From a checkpoint of a small transformer trained on Wikipedia.
Size: 12 layers, width 160, 2 heads of 64, MLP 640 squared ReLU, vocabulary 2048, 4.12M parameters.
Architecture: LayerNorm before and after each block, rotary positions.
Each number is 200 + 40 x the weight over the matrix's rms, rounded and kept within 0 to 999. Layers, rows and columns count from 0.

# layer 9 MLP up, 640x160, rms 0.115, rows 490-510, columns 80-159
204,177,260,218,117,187,193,219,141,280,174,180,189,135,207,143,183,232,151,196,209,249,221,215,182,159,109,252,232,213,224,220,114,224,146,193,190,242,207,245,192,134,239,255,196,216,211,172,194,141,192,257,249,147,252,255,161,200,236,219,249,207,184,158,215,233,125,140,227,144,202,266,211,171,235,224,235,211,266,193
222,240,100,181,263,269,181,206,108,161,207,220,181,192,206,181,155,252,246,211,204,252,164,228,200,262,132,235,282,211,236,268,224,121,258,223,160,211,231,166,176,181,191,171,176,201,169,193,201,184,276,248,189,196,279,148,164,171,245,186,219,233,217,238,151,252,209,204,273,172,152,205,179,226,189,179,223,200,238,170
221,200,171,148,221,80,213,265,246,162,165,203,146,224,187,180,160,208,158,185,241,235,210,185,212,158,180,238,135,212,211,185,150,179,181,282,233,174,217,216,166,236,208,162,232,185,163,244,204,171,125,250,210,299,221,118,225,215,152,159,160,225,151,234,140,178,179,174,324,156,219,121,166,174,251,179,182,134,221,273
170,198,203,245,201,169,248,201,218,225,206,219,149,144,143,199,246,273,145,234,173,283,234,185,189,166,168,173,225,239,145,219,254,189,243,190,199,156,225,176,205,231,111,119,230,238,212,182,243,218,188,238,192,197,211,220,172,152,183,190,203,274,205,175,258,163,218,214,178,280,270,184,168,151,243,193,252,220,251,172
189,241,203,199,248,164,198,155,140,163,224,173,132,171,183,227,192,287,176,265,252,236,253,206,141,220,165,235,179,278,226,199,207,187,143,185,188,177,212,199,167,132,199,184,179,138,169,234,210,212,244,151,183,224,247,180,248,219,253,179,184,265,227,218,184,224,243,291,188,262,181,255,163,256,166,116,156,249,227,237
243,177,176,174,198,141,223,236,206,197,208,177,236,267,200,205,197,121,143,232,186,215,166,191,220,214,157,186,215,206,203,247,148,209,239,216,191,201,198,198,214,159,204,264,240,230,245,171,130,205,180,179,180,248,268,142,255,203,145,295,222,198,178,169,277,213,173,142,287,217,234,217,164,224,267,218,269,166,223,202
173,244,143,241,189,219,220,270,159,240,130,191,224,273,172,239,261,286,119,198,200,154,258,176,137,139,179,195,273,151,214,220,153,223,175,185,245,275,199,216,204,187,238,144,171,247,163,119,152,202,219,159,207,243,186,143,226,228,207,222,181,187,259,194,159,190,285,169,224,218,192,280,222,224,178,140,250,264,249,297
189,190,169,220,203,212,149,233,131,276,163,205,182,173,218,164,228,289,164,168,267,203,168,185,252,254,229,254,159,233,207,261,159,159,185,240,238,300,212,141,229,190,215,170,185,241,139,226,174,263,225,204,262,192,190,271,214,260,238,214,178,179,205,219,271,170,204,234,192,215,140,255,155,240,191,208,258,133,270,226
112,319,186,180,182,191,191,232,211,198,212,184,191,172,183,208,227,191,198,218,182,68,189,251,152,184,109,184,162,141,186,215,179,217,182,249,212,237,245,199,213,239,262,268,233,227,150,248,100,214,162,162,153,186,229,200,191,289,244,218,197,235,144,214,249,198,187,190,283,256,258,154,107,134,239,205,176,211,133,216
249,225,201,235,211,189,216,289,183,179,211,233,239,263,242,231,240,219,183,158,177,171,131,145,202,225,277,187,231,197,205,153,173,244,213,232,180,181,256,182,228,168,166,167,174,199,237,178,169,163,198,222,159,264,243,180,211,275,241,174,167,208,163,110,160,238,188,173,252,216,289,205,140,159,156,272,194,230,268,106
179,233,233,172,206,224,242,180,149,269,177,201,177,214,280,155,253,179,140,204,219,204,241,191,178,142,181,260,213,137,192,227,167,226,213,183,163,226,101,184,182,142,275,191,149,168,158,206,155,117,194,237,152,145,232,165,208,153,199,233,264,205,166,111,235,222,205,222,219,125,280,170,217,239,159,219,166,263,205,176
196,162,153,129,222,144,143,203,229,216,240,76,153,200,215,189,227,182,146,184,173,134,222,226,188,168,273,242,151,173,260,116,170,185,210,259,196,227,182,266,196,213,143,150,262,258,235,276,205,271,157,232,182,258,202,263,214,193,196,129,273,269,170,148,159,209,201,199,283,167,225,178,212,154,203,162,206,164,94,230
250,208,160,262,228,169,191,257,241,180,251,248,227,197,200,234,298,226,156,240,241,208,199,156,213,205,252,212,176,206,211,195,224,241,210,172,239,199,138,198,260,186,214,165,149,242,143,135,196,237,265,213,146,205,216,259,257,150,242,240,252,206,206,259,203,222,161,235,236,158,211,151,210,239,189,126,192,202,213,157
170,156,276,178,256,171,175,263,198,137,256,244,222,190,197,217,199,184,274,207,154,195,166,181,179,164,144,263,204,144,143,156,137,227,135,162,104,264,225,190,161,173,124,234,249,179,230,127,164,210,212,226,222,239,226,254,220,205,174,211,182,215,219,127,223,257,216,217,268,190,153,180,238,245,177,222,133,206,262,175
218,226,184,192,204,142,206,177,209,179,176,232,221,253,251,279,222,209,208,225,251,142,214,239,225,146,261,185,184,186,151,179,187,129,170,201,170,162,261,198,218,174,152,175,225,145,235,234,151,219,234,227,124,204,134,185,147,232,158,223,236,187,200,268,186,224,182,213,196,207,222,191,187,174,201,214,185,224,291,235
199,190,186,220,138,194,247,158,132,106,164,207,187,171,125,208,220,159,165,260,202,178,159,107,202,176,225,173,196,263,248,174,265,186,225,148,184,220,124,228,209,202,255,127,164,212,233,190,229,215,197,232,162,256,305,200,263,234,230,106,272,160,257,179,199,282,166,242,167,202,226,220,202,184,202,210,210,223,229,249
268,189,139,205,180,180,197,150,160,119,182,289,211,154,245,162,143,166,234,220,171,195,245,221,213,273,190,163,183,204,186,135,245,297,164,183,283,208,175,150,179,244,212,215,241,214,278,217,186,170,220,191,168,266,179,225,194,187,202,208,261,163,193,213,206,175,155,186,217,208,155,218,145,232,197,248,237,156,168,189
168,158,205,218,192,244,201,193,222,230,234,199,166,235,255,162,160,260,203,145,235,139,108,214,148,204,212,183,191,175,138,201,250,199,142,162,184,291,205,291,185,204,220,278,231,210,160,213,176,256,220,175,124,214,214,210,230,180,178,219,205,136,171,235,195,199,197,230,207,172,246,171,164,151,186,201,166,212,194,240
227,151,252,156,178,206,171,209,245,219,131,191,183,220,151,191,230,207,154,206,195,207,206,230,158,203,207,288,165,241,134,247,189,161,208,206,201,239,119,190,298,211,206,228,220,258,171,178,233,242,218,161,278,216,245,218,167,147,266,124,289,229,222,213,242,265,200,191,293,193,235,210,178,153,209,145,139,143,199,163
211,264,218,120,173,120,186,178,191,154,213,174,166,228,149,241,281,162,209,231,182,173,162,239,195,185,206,230,203,147,247,169,163,236,140,197,229,231,253,231,210,201,255,139,256,277,225,163,225,236,153,197,204,238,196,209,205,171,111,238,233,156,158,214,196,183,172,210,218,167,201,236,195,257,281,209,193,174,242,213
244,209,234,153,245,238,116,273,127,180,190,190,207,229,204,155,171,221,181,206,188,219,155,213,227,240,191,192,168,258,213,248,172,176,182,137,209,286,215,175,198,199,236,248,287,188,190,215,258,210,233,231,144,213,303,273,139,225,202,216,208,228,225,196,184,172,157,110,183,198,164,183,221,160,141,269,182,219,219,230
# layer 9 MLP down (transposed), 640x160, rms 0.146, rows 490-509, columns 80-159
173,194,167,209,169,241,199,188,305,184,202,224,174,271,249,177,199,180,125,152,215,167,195,287,233,137,206,268,217,203,205,197,196,245,204,263,207,198,216,175,207,260,234,217,159,160,166,213,184,242,191,244,158,125,238,165,182,182,191,202,109,212,208,178,194,126,199,258,277,199,209,160,187,203,207,204,223,218,218,202
255,216,200,211,113,161,257,201,176,167,143,268,261,241,112,188,179,197,147,175,238,156,178,160,187,102,225,223,229,204,193,261,143,233,179,253,175,216,189,236,140,205,213,212,249,145,262,174,190,235,205,279,197,220,281,218,126,155,172,260,231,175,204,225,169,225,250,237,200,195,185,167,247,237,257,167,207,194,165,191
228,190,149,160,230,176,210,179,154,256,202,218,273,271,215,224,211,151,162,160,256,226,164,156,149,251,187,192,160,180,164,200,202,213,253,174,246,227,194,222,239,269,300,185,218,145,172,119,259,179,202,153,224,216,275,235,239,239,137,192,226,237,208,187,238,167,172,249,103,201,211,239,257,250,142,187,254,159,164,305
166,285,138,207,155,260,234,233,154,228,181,152,245,192,222,220,155,162,233,236,207,157,92,154,117,174,169,185,168,225,182,222,235,196,241,206,207,135,241,219,241,242,144,231,236,195,166,218,198,146,146,188,181,227,179,146,203,198,197,201,178,141,231,260,114,196,219,133,179,174,249,245,208,173,182,281,262,272,182,196
237,190,224,152,238,172,162,249,150,238,172,211,218,181,195,184,243,234,141,190,264,220,251,212,271,224,255,153,151,205,163,158,208,164,205,244,209,200,179,234,249,229,187,248,189,210,246,192,174,190,201,186,163,98,147,224,212,149,128,187,146,208,227,269,177,231,181,182,227,243,227,149,180,128,194,111,333,138,249,168
245,182,151,197,176,214,196,182,256,230,166,200,125,254,245,239,257,150,208,146,177,202,222,165,126,257,232,231,212,143,231,233,287,176,148,190,224,225,191,205,201,177,176,118,205,217,199,250,218,225,142,267,208,177,220,200,265,204,183,233,245,153,143,187,214,141,173,223,132,181,163,165,138,229,164,217,220,228,208,94
180,226,133,258,195,161,126,205,193,244,312,124,193,207,148,208,181,201,242,257,205,275,182,282,185,175,155,181,218,212,214,215,250,158,222,152,201,204,190,174,139,185,134,219,191,213,193,241,203,203,200,194,275,186,213,243,230,148,132,277,266,220,248,163,214,157,133,180,228,199,211,200,186,243,185,167,217,183,198,174
125,280,254,198,182,133,180,189,188,153,211,245,147,169,197,201,200,199,169,255,231,220,253,182,205,142,193,151,179,240,183,232,206,232,189,179,288,191,143,185,145,150,250,212,173,164,191,217,207,233,229,169,154,223,250,199,207,205,205,190,187,171,168,175,186,298,201,253,186,165,215,189,191,121,213,138,190,163,198,116
215,137,206,228,214,208,270,218,190,194,232,137,171,167,151,156,206,160,262,185,186,299,244,165,214,186,223,238,132,259,172,282,218,250,206,189,172,169,185,229,160,233,213,203,176,147,146,230,98,206,207,189,227,262,201,162,180,193,161,233,200,135,246,220,200,191,206,143,203,160,203,249,213,199,157,126,199,159,241,95
211,265,211,214,193,224,153,213,258,174,251,151,154,188,205,207,149,179,178,236,158,196,222,256,198,207,144,183,232,185,195,123,254,208,210,174,157,147,181,151,191,164,180,255,263,229,209,265,193,251,182,222,184,222,203,224,224,184,136,111,230,203,162,178,135,222,188,213,250,213,212,200,190,184,169,216,160,228,228,206
131,169,215,190,158,95,185,183,204,239,248,177,171,239,164,196,172,232,238,120,241,215,162,170,169,233,206,166,130,181,210,214,236,188,204,190,210,192,213,161,256,181,180,176,242,241,191,201,214,234,198,230,236,265,209,195,168,192,274,176,214,172,255,113,192,140,283,191,242,199,155,190,273,203,170,181,194,154,132,250
182,211,145,155,239,173,187,180,183,228,179,190,193,213,193,152,209,245,200,244,204,242,208,198,124,201,247,269,177,205,212,255,165,270,265,159,123,180,153,261,239,214,206,208,219,218,111,160,188,219,219,73,207,207,248,171,223,183,236,192,206,245,196,229,171,187,173,184,157,163,163,221,239,170,224,249,230,138,230,219
240,153,195,252,207,217,174,243,224,147,193,216,186,237,224,72,216,200,233,215,162,117,212,143,240,200,243,185,168,191,212,175,163,203,188,180,219,171,195,172,195,185,238,214,177,128,214,223,220,200,221,205,222,130,292,195,230,205,203,190,204,215,119,229,166,254,208,195,152,235,189,312,192,226,246,238,248,209,225,175
224,213,212,260,204,269,216,181,225,235,256,150,200,246,175,166,133,201,210,230,215,229,172,182,189,252,269,229,219,190,198,143,228,182,175,172,271,201,226,238,188,218,200,174,199,182,235,262,278,216,218,239,137,172,226,169,233,161,187,148,191,227,153,176,223,244,177,156,225,237,162,186,173,191,200,160,181,185,269,102
196,243,179,117,223,194,272,175,199,197,192,214,223,210,135,240,139,199,235,176,220,170,188,196,203,257,181,208,192,164,186,214,195,220,228,222,202,175,153,174,176,134,210,275,252,170,211,186,226,214,177,267,194,230,246,168,164,194,150,143,167,221,173,186,235,211,188,224,151,188,167,193,199,165,199,260,181,199,251,148
182,155,195,217,301,277,132,150,181,193,197,128,138,204,191,263,235,178,254,208,281,205,128,242,183,209,227,195,164,274,133,198,182,153,235,247,230,208,152,221,220,170,170,235,226,236,265,200,255,233,216,180,161,197,228,206,175,131,223,179,154,185,196,182,254,157,249,200,288,209,191,195,132,209,217,159,229,150,195,220
167,232,191,193,261,121,235,167,261,140,253,159,314,151,265,193,163,222,203,198,163,205,205,150,188,179,217,194,254,155,181,180,255,241,205,67,132,174,124,225,197,228,176,146,171,233,185,205,143,195,246,149,271,235,309,195,231,204,131,188,246,126,202,220,221,203,216,174,215,176,284,236,255,172,173,197,232,160,294,238
233,248,269,171,227,261,222,237,161,175,203,209,241,230,182,296,167,206,228,178,80,234,236,214,280,209,212,235,222,215,192,157,238,147,242,227,259,161,226,163,238,169,168,115,226,209,218,242,218,185,227,229,137,134,175,184,283,220,279,269,184,248,156,124,214,231,220,135,212,249,170,234,170,198,200,224,300,161,281,151
189,231,225,156,229,223,158,171,210,213,334,109,123,199,177,219,186,198,255,172,164,203,240,222,200,148,215,160,185,167,200,259,267,255,202,301,175,175,165,214,199,188,192,151,177,159,227,212,180,248,157,154,247,195,209,182,225,133,160,183,134,165,151,317,225,274,118,162,110,254,141,181,191,257,175,185,215,242,201,186
214,190,187,259,247,249,225,249,191,235,176,241,174,257,207,172,148,246,173,239,136,235,202,213,184,158,185,206,173,213,209,226,242,172,228,180,196,161,147,236,232,170,150,215,201,210,102,194,156,138,117,245,163,165,227,178,256,141,220,240,183,176,257,243,164,215,187,104,263,162,172,204,194,147,187,247,111,211,219,206